From a checkpoint of a small transformer trained on Wikipedia: vocabulary 22195, 61.5M parameters.
Each number is 128 + 24 x the weight over its row's rms, rounded and kept within 0 to 255. Layers, rows and columns count from 0. Numbers have three digits each. The size before them is the row's rms in percent of the matrix's.

# layer 5 MLP down (transposed), 1152x576, rms 0.019, rows 680-816, columns 192-223
100:121122109132118169136139137130119124132145098136142120124145059122161142153108150140170102068126
094:136163078122118094131162116132096131106086164111125149159116127122124100129106153146095131100115
098:116098123122147142179167142103111115140110137119177102123081117103128073136179186089100112141106
096:102118167136107090123112135162149133141142142112095089155122118169133159112160109105150158167143
096:182162137161172180073132108146088157083129101109128112116083089127096127104123110129101142168159
093:115132133124145141177164131116121150170134119133167136138119119148143127119098121141129160123129
102:084144106077132126186103145116175147068172125132117119131100111127146127178140136128155130111145
108:138156112127148113158147123113130128167075086094118135134135104113083184128151084095159128104128
102:097170103087138121118137101133095137139113138141124096140136129138130104080133138126102121124116
094:147101141111111121102136083071158132121104087133163078112103092065120144123179153107127190148126
108:148128155147128177115162117158144162105130155165113121168158110103151151106170161116092148167171
098:166124172117168098160135130161119093101083131127123120133037115121136103132167131131139108124127
102:093144183133082086162127127138162121142149101116099082161094114169125179159090115088125153120162
103:117105153128118142108134119128151135125089157123157081132104153139163157123113152114146108114123
099:109146166129101094148139135173112120139159145131126075140065150135078143140117146156135133123112
096:164103120116139142102101151147099125161134059150097192099170111140112156149180129161114171149150
096:133130152126129125098101102132109169134127081105113107158109095118155119169092155156135070124131
103:150166105140140140083143136115133133090140147110125141094138095110078152157095136158114125115107
103:133154121122128125138148110112164162116145170083078123121103130147108157096132130130094125126168
097:169110111138115115113130161121104123159171123138149121101110090125140116153116140166143119100122
099:093156119099131114138144129111142138166110111094104141108115097145152100115146098126117105109147
099:121133101128142115141133099110101112129141163119117124157135159085129168120106142121086122149098
102:135156105162106149097108143181110181152140129114141115181154137079155107112098168138134113103139
099:144118104117155085138136149113159138081125145092137146119155095095118124107110118127118116127147
099:135157127108107131140098149139105113115174096150124086138140131152139146148135094129109081078093
097:191130142138148156126139116150138120108120144148114194153103119109166112157125120117131138119146
098:137121089165107155107148181126159112135124156154131134145104171095182124157101133122071096101063
102:143169106126131156102115140100165100101124154107135123163121112106152122115094110131139172084111
097:092129105141120136105119121120112107133106148102129145161162146140109151133169110158141127155170
099:151089147124102135113141111131111147153155136116156143111116150128093148107133116118124198111100
100:132138101122142134133115145120123117172139112117103120120093082096114150095136142143098115151123
095:109138110152173117125071118095144083168143142144123131125113150090100126141118142100113133097103
102:111087167161115125107132174137103110136111163151130079174160156127100131139152112143134134192184
091:117158125145130136118113126097136122142160152191135154148118118128137100103137129101189135125050
096:116095123144108143118148100124147143128157124158109185100156156159150150108120154111155114118110
093:123114138107120091117170112135149100082142104125121158198113103106162116149091163167149117159139
102:121141118108170112105102104105131101177139181134067173122122112152125081148146096110150156109101
102:104133165160149083103108115142094122134122133100129100120139121110164155158107128119103162164106
102:095129137082128132090157126116123158107177132174170092133102143145156118121123095158121116066130
099:150114147115155160065119164134096138106187083170134143097129115110086093089158148125094150143129
101:125152105118134163136104168099178137162111124081085119116102101135129138112141115101137150134144
102:155099163108192134128076105120127114122117126100115111114145132122149130127154111145147086105150
101:148113160155110125119119143123106137133113144125092110120165122137084147131142094106115154079155
096:098126103135154137139144142115110113121162144166132139111117120135169128118130080137147155145134
098:105149145105127152165088165130164143132059143154135106116120139063077162113105102110131095173199
102:138114157144119145126169189155212176144127140099138129134153149119130167147126157128105137106127
099:148139141159131162112179184168116096108121131180124180132137121113112150142137174109110109167119
099:121130076111093142114115105128108130118152111133115160086159134084083165151166104128137126131150
105:117124114139089112147096153138152125160155139083156116149132140125130088138157115125132145152129
100:126124099111142138181106107133165105143134189141149120145142118120132069149110093126153087101141
097:123103152137139109104130131096150148204133113122150110085123133137097128104136102150148139154114
097:089145137140137092126155111134121128152142102102155103124111132120143123167137134112115115095111
104:154160126088089107116125140119105133130107115135123130103161126106112139105119113130131139172132
103:159118132141133120121095144137146154112122129127094137129128117108132133125105134139146114148123
097:132102150137132183136121148113089153176132114142098144138156133095098106125149136090117149160106
093:133103122168095145085140126108095156162082104103178133141129074139161089128118125071122159159104
102:159104106127101141123168132126182165153130124080115121089143135134109169138170152152145122122127
101:148156090119098106127084141108099075109117128131115122149092147127139090110181128133129170130130
099:138151158120152145122114155108089141159074081131144120100116149139084121112143099112123159141128
097:118094148163107097136105107142135133152131138112144118172101101110107146125131119159141167121128
101:182103081139125119114131124126099139106165140119101103127145100115131124110114111175115190134134
101:097111140125132122124148120109139113139183067174083160121098134145146178145108119118178120125112
100:095119093154113133178120105180136120139100111137136104154153166131136111125102170169136116125100
102:123109106120143178108106138112169120102120134135091153106142103113124117104122086163115143115101
100:108153125166124153147123108126103118116153113135113145084132100108137158113124079187115099159147
101:127103165078139094129135102163166154109071113142112149143096124154150204148134094116139130111127
100:194090158130135113147110119120142133138135161125135115161125155139159157133113090131137120129142
100:107166131131116129125130117129183102124117116109130159146153127117133126125137064142125082122170
097:158121110107146168085118148131118134167138114128122159164133124121109189121104106142129102110128
099:144104156115112150165100134112142113127146117123147092124158117099130156166142140130094102140125
102:146152104117150126104102138116111152090149113162137120159110142095124164152133126143146055098098
099:089149148171137114156123180129111100087101077102130093126119101155128152109147116121133148120147
100:129126139127110133127131135155116165110130121138162101096085155067131132137116131170154120117103
100:151163118087152099120150130127086141122143137132126128139192099131138108110126116135158120120171
101:122124116117129163111103115116127081121129145145134132103116065106145148099107160169129143137120
101:100128130141151120099146137089131120117122128136142113109131121086194152088170125141124161092125
099:126105148126120129109144150180112149109140123130114088161138137119102122132094164136109151133132
100:127140078120128119085128173102164119113141157142144133170133156166140131154154134128122113068157
100:107136129112138184155150165124106117125134093113102155092146080126151135104127099130143148123127
102:122095152104176148134083106089102134124133142132134153125122122115127126114081136091147099108170
101:131134153127134152119108167119066108123113131091102124137165108138146137114122137121116091183144
099:098129167154134175135154078130098133150169108099138131135092120153133113139121112111136068128141
103:178151116118159116194113169137117117137156091187096115103170121152106119145117070105109153146122
095:123142147139141177131102123140137103135142119099114134113119131128072118154140075135123100097116
100:110167160176109094085128153120154128113172135113149125122111112141133103143093110156113118069163
098:159146139131150103129124116103123134148120130094130101097100111129144125148096124139103151143105
098:122144098110164130126101171112130172136169098151111128110126109135084115123090131114135082107137
097:142157138167135102122103172123142115137118110064166149179140149105116106102131118119113114120120
104:135128111109164089116139111124182082138126130160124112164137086121167147126092121130155092162133
101:145108152116152148169114152135121164155090100087138160089101116103110169165139135117179148093094
101:115143127131130136109143128069101087151108112148172150109134093119143144120124119131186131140138
098:137130142133100153135117112099111052145085130117090120125134131125158141094128145144143073122123
099:179110143100103130167141134125106097118130158130126130132087123121165145105123082082084178085128
096:161144139092155137071138107121149132163126107127111136130102127152122120136133148075112140168108
098:109159123106152120167117119124105113150154159125126105094167105126100154120115111126148104092149
099:135110093133124107086145152107128142146125156135099139096127129129080157103123124145118119140108
101:114092100076068155137148156130154118102104155099123078077132156132152148104124130132122140126100
105:127140132098154157146114113106104134141140134088117123120122124086150132147102135118090108117177
106:153153143167116100116147168112066138132097148082170071125117127141145137156092129173147130130101
101:150146130092158149112162123131137110125096117157152101129086121133122160135149115106142136158134
104:125081095113105125095126143124167088159115133099073130132130158144118132139154141134145100123139
100:137206132109069113100149153149142078133118102194140110135146136110131147097112142116180155161127
099:118132168150092133129114132133093128175082129124111159140115139110143119123099124099151105143145
104:115143157122130153128153164183103111118165125147116128102146169131084102138104118117116128127154
099:118104139089119116131112087131152120121119125142112169146129137114141140152100167165129156160142
095:172155129119123141140106170137146113134117097139110129160108126096157147127100167102123112109101
098:112132118151144154138111150140113127144122094100136142163149099118140149116121135144150105099133
097:172122128115113104101133097102107133111141156062114140154122143172140184151107134133110133115131
099:132125134112100127124118130111132154117106107158153102141109149165153164139174146127159137142136
101:116181138184116117105165122164155098092119151127139128116135155129148174136126148153144096117135
097:129109130121143113125125170101108087085131158162129125121133141182157123119077126148142134127143
100:096186114143131108120157137108164141139118111122101130085182131127099150119115138142111147140127
100:138078081104123148155134144113149135115159139144127104095102158152178141136136123141130147160121
100:088105155103127105115123163098127108137124162126161146160130123123125113132159087105126105139129
099:114099139154143159103110117119150102134165123138152138102154107182185142145150104136123182116165
103:144131101160103062106068127114144097156125155178111114150120156097152073131113114142099132146126
100:141128137113110111140121090131138168159141128135122111096095121136104097133098115069168133134102
099:116126103087072078107097102145133137123125154134136118152122131138131112119121123133107091142126
106:101160124119130140122112082106078174131129122155169147166061095139116148156123133178119128161094
099:127139083108098145129146083137130061110089162138141156154141170149131084111094137152131117141116
096:151097117135162100182130149117079129152106145123130156117067137125154152133156135087125112147134
098:122092154131177172095133120096129135143081101128156125122156109155139120114141139122144099097133
094:149132144114097074112148122104097129124134167099128122142103160108194122147102156104104148160160
101:110108130140153142136128158129141178102115103115118131145143130149122182130106113129117138130147
099:114132129104106159133128091127158123123099113119087137127149108114127135141109144121118121104121
102:125096138121122113134084141152148092109147123143144149150088131120141101130150141161166092080123
095:138107108152132136113123131101130159131139148129165131135108133127135153088118153103114160123108
095:096121152092132151132165125139108113143146134132135117204101172125137144124130110147119129090153
100:136153156173163188104144110128135129158094091145147164103104123129119116116086128139096129129137
094:101108150164141099153171083158139115144108152136082127151115111123131123146127105092129158141116
098:156127141127153124133090141163129154157122123100094147114105141099114140136122100109141119103105
090:142111148151127180105131158114100133145145103104101184162129149114166157125154167107156089111122
101:090116147074087133116120096136140106161109140088130125109158111150157121131136089154141135143128
098:105115139078132128102107137159077157162139100137143076165101109141121133139064138152140108117107
101:112142145133131126142155098114134169169112144134098127136130124096120111106160146121067118137098
104:173141056129158120154117136091101140148129149091115127090116143145118122085136164078143142069107
098:154131132154124130142156133137120107146136123136159129174132146078130148143124155126129141139108
# layer 5 MLP gate, 1152x576, rms 0.0238, rows 681-817, columns 192-223
104:134117143157153133089109132154098111117132089129115077120141153081165101122151089140134156141107
102:121131152152145165128156153115129140148193156107123112198155138128117100127142130119106155185133
118:064108121151111071131110141088104130130166096167153142149113074130127171118146146127159179117127
097:116115107133148133155125129096121152132107116145106120111165134129124142149143112086160146151142
093:094129112132155099125125110106119100145146154162141119143105140097139174105109120161131179159148
101:115120099148111090135106133138133099137167123098137143137167128135116097136120169098117138172153
105:131132108124102085140170162156148117130137134135127156125121071139141134102112134115125105119111
101:148099141146147106128144126137130148101174138106147169166129122138122155147137133118114105131124
101:137127092133140127149168119081169096156118118145111130162123100108088129098103105102136199156154
104:147092103106142108147128113116170110134131109126100182152080150113127151208142106148148113120132
097:130131133170089108148129112099179099116119089119138115138124140146132118137141136194150145150165
100:125091122149140106167116110129136102157134122166154140136081173143135134145132129121173108134094
101:162111138138116088106153166144120117120188063124128136127119126150158137115119119192148133139149
099:159123104139097115099179136138109132155143146083134127112113079132159070148109110125092180105134
096:107108133105104108100124141102159097092124128155153115109123173150134142170132129160109184136132
095:132082119146118152150175175108126128140164137108099147120125102131114117119139116164178126122119
099:111100135103138132117114126143106109150134099163126170131119110086092149142127147080115140101142
101:119090132115113166147092076119134125148132162171117098129087102068126122137127108162129110142076
097:132116105121126137145129137115123087092149143169119113117133135127138143135169095071095129123110
096:101091111103142102188118083122149167167135151145128128146141153184158139088077116122130165129103
096:144106123121136119138141159148134077155151116119116115102138134140101136148125162121169111148129
099:165120138110143118172121114139127104092088161140124111150124126137119178133138150118165107161110
094:154131126124130105146085186137168173120117115141135147119138112077141126123125144109116106167122
097:125087111167163178170103138141084153124120131119129154130084127076169154154110136151077148106144
097:149129150122107095102155156096124142105118147137117139113095142133118146123131130121154107144123
094:108120131145089091132157134158159115151139131155101128113136133133151163094128126153155093159136
096:108107119148112138090141103123162107138122111113127079179104101119130114099123135128116142059115
098:124130144142101108105119109124111132149148156162145153116140133164106126125091125178143152098158
094:105149137130119120118158115098163161098159109131162105138149115128136083167139119122124117145131
102:106105105139132137167100081097173097127121091133106122160136127121148151141141173107145105163140
093:120121138146073117136100164122154089141142176107096099115146140134100132148100097133123111148124
101:136107144114130111133152163137115180151139145155050148125122103138125142164120160142093093114110
094:143151156138081091094088123127106105109152129119095125142124118114109109127139139108153122117097
100:109127134168152101146139102148135152132146140113099144116141131094109120078148115114133116152144
090:138092117112149107121116136105114131143131125131157149153114131123169146126159112197117119101156
110:049091124112137106079129137102149147116140170116119139160161088152117116121146144147148126176135
099:115133090175135214131106104158132120124137142120095104155109092149122167155138120133156153107108
103:095149141137121128133106138103156148119133084164109118123134126161113156147159143090172138136124
100:143166154134155102134162136104096115132105169148128093150136137084123138145143139132146135122156
102:103098112148087098120188136117134113105156146139133105112132139113133099079103139117147120104146
108:148098132135127118170130109132138109111129114142132121174139116116138123087167185187137136111109
096:135136114138143146159113109123157106125113139090093110105137106142167134119160139142111133117107
093:180132149103122132114107129101126123128124095168146119171099141116141114131087107134111136145125
099:107117095125123127121091076134143093157105114129102107164128097086138086127151153100153122141122
104:109117080154082099153108082111127095084113092132123135123144175149111126100096164113119116103128
097:170126147103148138095130112130101153120147122088124091116169140151126131136175132117152105121117
101:119141114132168093140109110130117148102143153134116117149156110157088204158135171112087104111133
107:111081123116121121120180150129135104144132117173135127159138140128125105088162140127145094157115
102:079109143125140141116144114127105137152148165117155145183110109149147141174129130126137126140093
097:137119081164124136140130121133085088144104045168115119136092101135159162136112154122155122101128
105:117096093093108113130121154099117106111140116146072106102095141151116173123157165138123141111143
103:143122128140159138103144090132121113142123113119113120164099105134129167129161169138066135166152
106:122134154182107124118137149146104136120118133139164124114079136145141120096150142107159155112154
096:140097145159141176173133144110162099197110146115101181114132155152124132094126133128154092083127
094:144133141171152111123134140164145112090122114147128163122148144141114155087153118145138110083154
099:147115129130067142134180144115132118116127133113085133115155145106084131157130105111130132142111
105:136102166119069131151099144112112067158131110127114126103111174142151138114134088141131151132126
095:133122114142158150192143117161147110117127194115151112125140111108128134173136104123167121149091
100:110133143118145142117108119174137144102146145131113134110097126130139142129071110110099140139097
107:131150157108123139152147117102113112105102123092139137167118125158113135134156093107133138136144
100:105115152108131102179114126139116111146178144118187143122127145157122110104141174128154114172122
099:124118138138110140172141118131166089168100106131104159114113129116162185130149139107114133134131
103:120092106169141088058079173101085132140137093152130128159130138166145101143108156161122121100140
096:116116111172128100157159188127116149148130129184085085141116116140123143109149099166114099105184
102:152132128139127122130134163121131134146153110087138107131111138139087137133174112137167161120166
116:092138118143093145150138114116148131138127137147117117133145151138113125130130120119116172110098
101:146082136157147116145095131122131124087153096134088142123085131096116117112130124157095125150120
095:117127096146127151113147099125180142177123163135140133111130116159168118119140120123146132097110
100:119133158148099126122157128120150097132094117094133111109145142120110121115125121143129104162100
103:158144173141181136136101093081134079162149164175099129131129109124115108133111118159112118151104
097:116136141152125098123131086164128150146089152146148151089132095126157117120068162129119119105096
106:152122158129143114107146127100145061172143117115117123159144139140127095115131146094135133177124
099:114156117123158144154139118116141097090158120115151148111163128147125111130079133131121172123096
100:125088128136073092196122138125110148147064123140132135167097140143117123097116120128171114099107
103:096143164107117120096094101097148155139131090123144189124155113138095149157115081105107121132185
098:128108112138149138124116146153122176103142152107049133125130112146103134123144136123119127137147
097:108093080130135111110095146118142117127125125121110139100117147139137138121123146153123143140098
096:136112121111118149094126134154202097111098103112147114114104124110146146108105120119131168126129
103:151115113107113068106104099151159137158118119159140136137139089123086133125130115109146118143183
096:103163147143123075130134081097098107145131122141123125101130120122125149106089137143183098147133
098:128130186146148135125097121135118144174149141149144121147128102126141142131140111136168158163136
102:095094129116129148187150162124130116137172094145155126123113117133148149119128093091158149187081
096:143104119134123067110126154147116118092139096138134151150125119111130150102168109134116139130150
096:111110122113111163145130150130110135100124110132161120129072109118113073111146092087154100079105
096:131120128126111106106097168142086118125104132145113107097117149162142115082149143090151098143185
097:097160146115124116096087150130111164144128125121121150102146117122084145126130148129131163197127
109:114112125134145127138118125113135126144114162192082155123114092115122164141162157124133132159120
104:142098131106109126070136166116071160134134109126077111096160139181150134151158132074119130135110
100:131091086153156145150130141152134115125119111066081134123115133122103123135114094106158140180130
098:158093066135137134106146152135136125137118087182147115126146111152113131116102145117193166123142
093:121110090121190117097122151107134139105110119130145118120099112129102138144119123107122121142129
100:112115120143120162127113115106148163141152115096137112131139074154088116113105123139090145122175
115:112088135128143101156154110087126139122114085173124130129171119123118130159120188115122133151145
096:099122092092090152147096128085139164184102074132097147158132130174126115164131116159123138125106
099:123171110141129134108145153100150144125110113177102126149135128132144146154093116114126134125109
098:105142127141116151074139171100126119123138108153130141129132083170183150143124163148152127120104
098:113111120155176141175160096114140135126143151134149106164084121168116109154137122061133102133126
113:108168162145163119153155115128099114146129104118145123128101123158133124141134131129107163125157
100:131152128087107114128132152100127153124155148145162132144137112154126140121158093125144102102137
101:104093089151085160138119140124159107151103088136127120153135093129102162118130154113124098131131
097:127127139112095155143166112128107121130120099152104096149131117160151209109124128150131153134157
097:101121130145100151151137113145110088068153073135092122109135179163127049102123145190117106142115
100:098111150131135072120127153147146106148149142152166142124125118103143125061082141076146144173145
107:128100153142152115150098121125088100138136183142178099144118142095104113123163081120073099133116
101:121143116125170095153194131140126120122108124148107139143145144167166120103137113111132179156073
098:160132154154097111108152110120126141090093082171145147148138105139138128111152125132139120102133
101:124160168127182094111113135144134135122130108108114105130152154146121144125159156114111172140166
097:121136120105144147090125152135120144112133130160124088120158144159145078109108172144129144145122
101:136106154172142095143131171137154127103158152113137146102135177111101124138124140141085110133127
094:108178138144096137108153108108125132126164076125117106134145136175133166100148111155125077110164
095:083138105122103125128182107140127164121099160132102097120172104149127153139135145109193152154082
101:132134124127087151091096121084134132139133119100115131128104114130101095125121125165155151161097
104:150116149126152093109096115092146169169160141135131099151151141104191155149117180099144112146159
095:065112164120134119132099147133117146074119145167103118144126130106129100111045137150145084138158
100:142126136116121071144128137133145112108128132082113188126120144148115140119121165113113125131193
100:143139117124109102133120123142137122112104131184135160100144117111117169124098088168153116143134
109:127100100120140099161105090107131127100111142182121105149123129168138110176097164131130121119104
107:109121120135145119124107156102136130080129143120109145165087089134115090105126114126163106140157
093:137156126141145149149176065112116113123154168129124066146157117160099142113125164114146114143156
103:145096108107166093115168138122127115186163120117132126174057168102080113131137119070169102109149
098:144130107094123144118178099147135123148100087096111102108115111123124113152141136118151116099127
088:103128173157164102115135133161090113183178113128105105153115124132143128132102119097129135128157
102:106133155115167169149166088106096163128147154099138085139153153149137086120087146089095153111085
097:133149134148152128093073142123099134114103127174179158159124123101144139121152134118152116156135
102:135159129113135139121161128166109132154162097143144135168076159111167143146160113138127104110153
097:127118138090129098091112125114171122134128121138125145131124105148140149102113182139161109123135
096:086110098097138125178151150119100097060108084144149096172134190128150153140157123135131142079131
101:146116092151101145111101099103121063134150104093110130150150142148149072141101125101086168137089
099:096104093139150116141150094113119108134112137183117119153107072110154117118135148077149133144133
103:155118119149132124134169103131147125125082091141145109121146123137112133166132124118155162147158
090:086120108120124103112061123112147134117088159120138122164138114084150127100106129093130114116120
098:109094155120095143174141083117168118144135148158139150142141086152084146135136180104130122136112
098:128153140116165140137153147111132141154138120136122147144106131168115137076143113135122147114148
100:122140119177158047110086100134122126170125120138116081071121121122142107130084130119105142149150
101:133121145155147142118139110127149111119128159136118112188118155137157088150168099151132065140126
100:102177105123132111126189141088128088140134120159108107152129116106170143141160090094112178139141
102:135130120121120111102168137094172143143091091131106093138130115156143093114123098094133076128147
# layer 5 MLP up, 1152x576, rms 0.0223, rows 681-817, columns 192-223
094:176150180051141106133156091141111174165171133117123112134165139115163130146141097153123126111133
096:144127114127117141161115135108124119139141141102125120111107111080095086148094136088128140153100
093:135105161129139100108133094133141093135128132124121106139106153123106122146137162077164128168171
097:096084134159099114123134135093119115179113153128105117124198103093126106097107075077148157116117
097:136095109131141100197124106140112141125160143106144132150110187145154128101126128141121124157103
099:138078132131188127150144130125080166139122152130144120103159129062149049184174107120089137131097
109:117124123095168130174163110119116090133093142160099126123061133106129128125164136122147120168124
100:163091142141160106137080134121147112106116119143144135142128141147092091095098177185111100139146
087:108175132126122105131105089142140168119134120163112143181141130129112150116135176106155090100135
103:149149131174130113142142135144113083114133151114135143122123165133158149131138127130121120125134
097:123120118129082108134153130083134140164111184121129125105171112165135138120167134140141147128154
102:126139150122106172128141105141190161113102138136106138136139118131119122105136104124151136201154
102:168101133094121125148139086148127049121124155108141143121142128128098165127136157156160129145102
098:134127154117126147143165129129181100114131141112168104124127159108140097097146133154160130162102
097:155121121143159168144118129146117117148173116113129115122108122099129136137109118094156138130085
101:155130172141100129150086058072071096074108087134142110151139156108118133113163118125128146102146
101:145127151150160118174198074132127127103095153136130103086127133164093145154139148132140117100120
103:101066132126140163155150162140166146123106120148126128101126093095107156127127095103194138127169
099:121117119125113087138172100125113110127139132127120127123175127152087110116109114079134074107113
101:093070132095114112152107146168167100151159126081108107092114115136116136140118101127123154152181
097:122030117153140126197110125145112103157140130124054156130145146104136144125083152140114101136116
103:112161127109128140140094125113136140131120144111121078156118113075106069096135186122139097123077
098:182137124115177127114148158125155161140130112147140125151089112119091144141108140129153154118140
098:118068100118084081134137149127143124125160186111153129115149152110114072135122146123132107121149
096:157118171137112111125144148086136134140117126140130142131115128076148127110148064125111150144106
097:104086142111149131169103110134132133123152116122086155133117125126073095101133139158127102146145
101:109121149127133178122096091101128125137063121179096198126134158129130123115121144128156091136153
099:162100108129093124106133116116151077136117120164125144130121133132108144127119113146125137152133
102:123122130113184143143146154104130125117124187110155123125146152139122141103164163130126156144117
100:118146115127120155135120122149143164116154113123149111148123121128074160131171071103149158159092
094:142110152145126112124173178118178142141109117140111148107120161116104088106119102119122163118100
096:110151138106135156133124156147145168118116123115124080143173127121146130150139122123136137163154
089:105120144138098148154116182133200170119091106153128165102134131151180112117114142141125168120111
099:132114125109152133161093185126099149156136095128145147143138124145098137118172108135116098136090
089:115139121174099127151154155126122099097136090146078095158132147124132150136109134103112144168137
104:068147108124107124113162114106141122146120122106085129147142108149149075101113138081163142138127
101:098116116130194124175110092120121116141152096130123119133136124191118166158119120115126110096129
102:091092124108081126151070128109136112120140147132114143113117143140137127126087141099084129123136
099:125126134110162166083104110142125110131143165112135129126129115162132109115144113149137130104142
102:136079163118114146157117170105104120136156158127142087109096109130121121135122116150123131107116
102:155134133109110135140148101130156104131116143122141150105119099143096136113120111150174070190112
101:096139104145113143129127139132154134118086182132104151106142158158121116141080106142178153117142
095:144107143148127167138145103151143086105152109114113140158154167130106155148123104124112125157153
096:191112119104153135173119109138084111130157119113163120142113116144131150130149093169137101170133
101:181134106179106114131134141117152136128137098120115162116109137106143090118134142124159133112170
097:125120101109128149092124112125110147137113133146133129073124117150158149117103154138126132137113
097:145149158150108142097142135156121144156114144085103121105126116124131123175111127133124092126146
108:139129116139117090115125133130159179196137097122136099147124137144148115157157096081083122161173
096:179115192124130118122164126128130132119159127127118137101132120133134111134131147158137144147164
097:121128104106135137113101107157141112149109130095146163117101130151125197135113114105096131131127
099:119135131149083069130095166130133127124116160144186158092176124136137131126091181133122131139152
105:156137164118172134106156158161081110142094095167172144166110131122135147113150119112126049119143
099:133076121132119118129149140119113125148133110142119149096116112154071092124140112115173109090153
097:129108132120136155122121184154132130111100163155115110139139123142143142111148128105095112109156
092:145135170141126104174114104135109110110122111120114126108126152123134096107170146110085136106140
100:118133129143089116124112109094138156165078120105106115128119081148106170113135159153168137126141
103:132128115130147132132139123117131157127129144093139126145100128093117156123164131109107107088137
096:109107136138142112153115149085108129095163147123120092122064195119125111144136149104097156130116
099:144135125137093144117160116120140140130101099162102145106134143097149106119116145120132112091144
102:108144119142140136143105148130101135117172128144095125141142121118116149111115129118098157123072
104:110131130149123142097116164156140164107128176112126161123126140103131123100124149164114103121116
102:113127107149182120115103137155140150125117132121106126127133148144110110164169128123145153144125
101:096150048148143149138117098096144161125092172144125138099142112094119099155164114086084129165128
103:130160110107148111124083147172133174134132118120118125137127106159125194170082135137117147132122
103:149154145091147126112087064143098148098107122162137124159166148134145182197115156107089099145145
097:138162117133129106109134133148166119089118139141134079137083123138145132125118148160111137147117
103:139109131091169097161149130140124157146115165106112096125177123120117128161102065112082126135120
094:086140117107118122123101142153155097161135127134121124116134107152143150142141154115103125144124
098:147147129174146143150143125139138125108144131133157159137116102123131091135158111136125101093164
101:151121124127115148141129143120114145107132135127138145104134170110061183134150138152089107138131
097:130135182158131110122153096114120129120138092140143128076125172177111114128096118162099101103106
098:116155170110105125135107142160124138149082160097142185132088100128133122123117152093097146132093
099:138107119122101102147158122142139143163134125106128145166111178109129107152127143089101128129128
101:106131099170144136118101131093080130156120122167124069127096127122136083152105127147121142117136
101:141107152155136162169134088125127080156130169076096145118136131118136132099115126126107196135102
099:091118130134167132110139129135115108130121065125119143111106123147125120116119094147120120128125
101:122163108127100106092123172095138180129108156102168133132112123157078161153166096134118114106080
099:112118102099161173167134101185125117120135155111123137115088144108171171099103162128131138107149
099:129144137125122117137063133093120079102116125095104154135127105132118148182125139142153126109159
102:117119144162131112157116127119136114164134143129124165138134121137120157130159145098123107151154
100:103167146102126096118116086081122140141098104135120133098120159150123117153142121136102122154178
103:153109098124155121150069118114142142135111121129105151126134178105196113095115101127134134137076
095:090116109115129105118128106137076139101138098132157146115129128139166163098134108146118130113119
098:128164100105129160160146148132150143135140146149138151147168143110140170132104146153135132132105
095:161107182131123092178142115096108136103115108094167137150140155138141153098168124141108173112136
098:122140127089109150144121112160145166159095120132151147104120119130140136096067154135132117160137
101:143149105181171134127104146161132143124180120140137130124117163115121084104129130139156108146136
103:100140108120139144146183140122142126176108135140140134166121105127068121077150118118132110161121
096:146137164095140124179150149122085131117147110113107127139060143135114145112155140119150120156090
098:093120106123070129123109109168117167096104137124117153141129149081112139117135145116138111135150
099:136113109127085085098101137131125076137073111135126122122142093128136150133115094118094156129135
102:141103154148113141135113115122128122146091142130098124108072085168114096092118077121128114147164
097:096156147118128127133113106105108115111142135137113149137101089187104118117115138140127113139131
099:114086148125059145138086120125119177120093121113116136103150100131135133137116142138149169116151
103:100119111081089110134154139120110135124136164111134093134096141076078131102114088097111112112124
103:071137140135137120106110120100128147114104150171164118150126108129134093106154135132135116113159
103:153129114131129107114125117156116108106148150114134114089157130125118151167139121146110085176143
100:128153114137137127163103119139164087149118114116162147088149105130105129129112111154096153120166
100:131123054128102131125128188129192091092101142087151101097107141141133171112148187130202128164170
103:126129121101162089148151123106134165109145165179083097134117119124103154081121134157119114177152
099:110128124131146123177160174113127163139141118127095159115152126114121107147162125118165123122147
098:177163125121161175113131124104076144124101185149148147118110118127112108111132139130150106122076
103:073127097138158090103087103114120103129134111128151138147101108142127161127112132178086129148121
106:143099147123134130147125153163112117137124161152156133131094161106122112130133090097108120167114
097:175127111107130115152076122091102085118134135104102111131146103099129139148142157082130140160109
096:079118165140125152125161105141113106137166110185127135148090114122137149075123072131059129116090
099:112057091133129145150131122155130088130181093125129127170116118158124106123119095133157123142130
100:147120133145124118115107138118142156116152110124137105136119164052193131115136115112112135120143
101:094106106137139149147105114077158146173097064095092134119173152172103144161131118091156117134136
097:152104089115150143119133128098109092091108161147076095096137154121154165142139147091154132106137
096:130141150171121098137149091130119097118121126146114159112113159093111125121133132127157156098130
104:118144118124146139121099137097190140122101091125124081131107116083154133117128123120145089105115
101:049121153139112150101106157104147163103075170099128150095175091088165131093168130112143115127147
102:100143147113169151102146136119114085102126108080146127086115139174110119174168164121108125113133
098:101143138165048082113084147120189119132144158149108161164128105155104161124108153172135158118151
098:080159113106108116095145111196137160150144088124149119121124156115164098152107103126124114155094
102:154104150141132141105172120109174130122135138118147126115086128144165189140137161128154089134133
105:123174123117148171094116143110111115146085160114151142167100110097174122136160134150195124142082
099:096150164195156117124140139129173156142092131150109120144125108169108129100095148148087166134087
100:161135116146112142157128096158172181113143145173152138148202089181148125081133141160112150122133
098:137109120104105149127115101153126123125087140122091105146180121142120124105110133158150141076094
094:076098124112070111129110123163132116171113123141118122169171184119154133145108078127146105140132
102:117148145181141131171126115100142137136095075083115137094135137111095118118092131080116133124114
102:129158119105131138122157120139111147138143121144151087149129105102126133153101133097114118142085
099:145099098174163177151128120137131079132163132142141112124141106113098136110140092119136105119139
096:092186129136166140129121155121092157132086120130121143149149155140162083110155156104129146158142
097:143158089163136115099125117187142140156117131144117131118138081076112124139088136119138131146159
099:105136158092129162127186161087130114102092131127124108159120119092103107124114130105094097120170
094:166147122122130104085147157111149121131146114127135155158096114151107104130127104137115127117077
102:133153123126166111155091110143143127146118128115120120102134131145082129102100118131152134149103
090:107136112108135152102139135126115143083137137128163152147066173123179122129096096099149127137158
099:140145152115187074087092154161122112130086139117162149186091091128131104110118146115179138165114
098:155146104109140115112144103126142128137092146162178159110127125132121125144139117146153135138116
100:097102183147107149104100144113111167111156168127140122126149110126106115142134132151118124069114
109:130154133142103152106103155130147114123150120104118158115133166110146124109152135117134091090083
098:130142105143114077160114120118095085136119108124126081129148136124111105151117143139148102140170
098:072108118110129129121172135147100139119144126158094142120102115102137133118111129127125106137144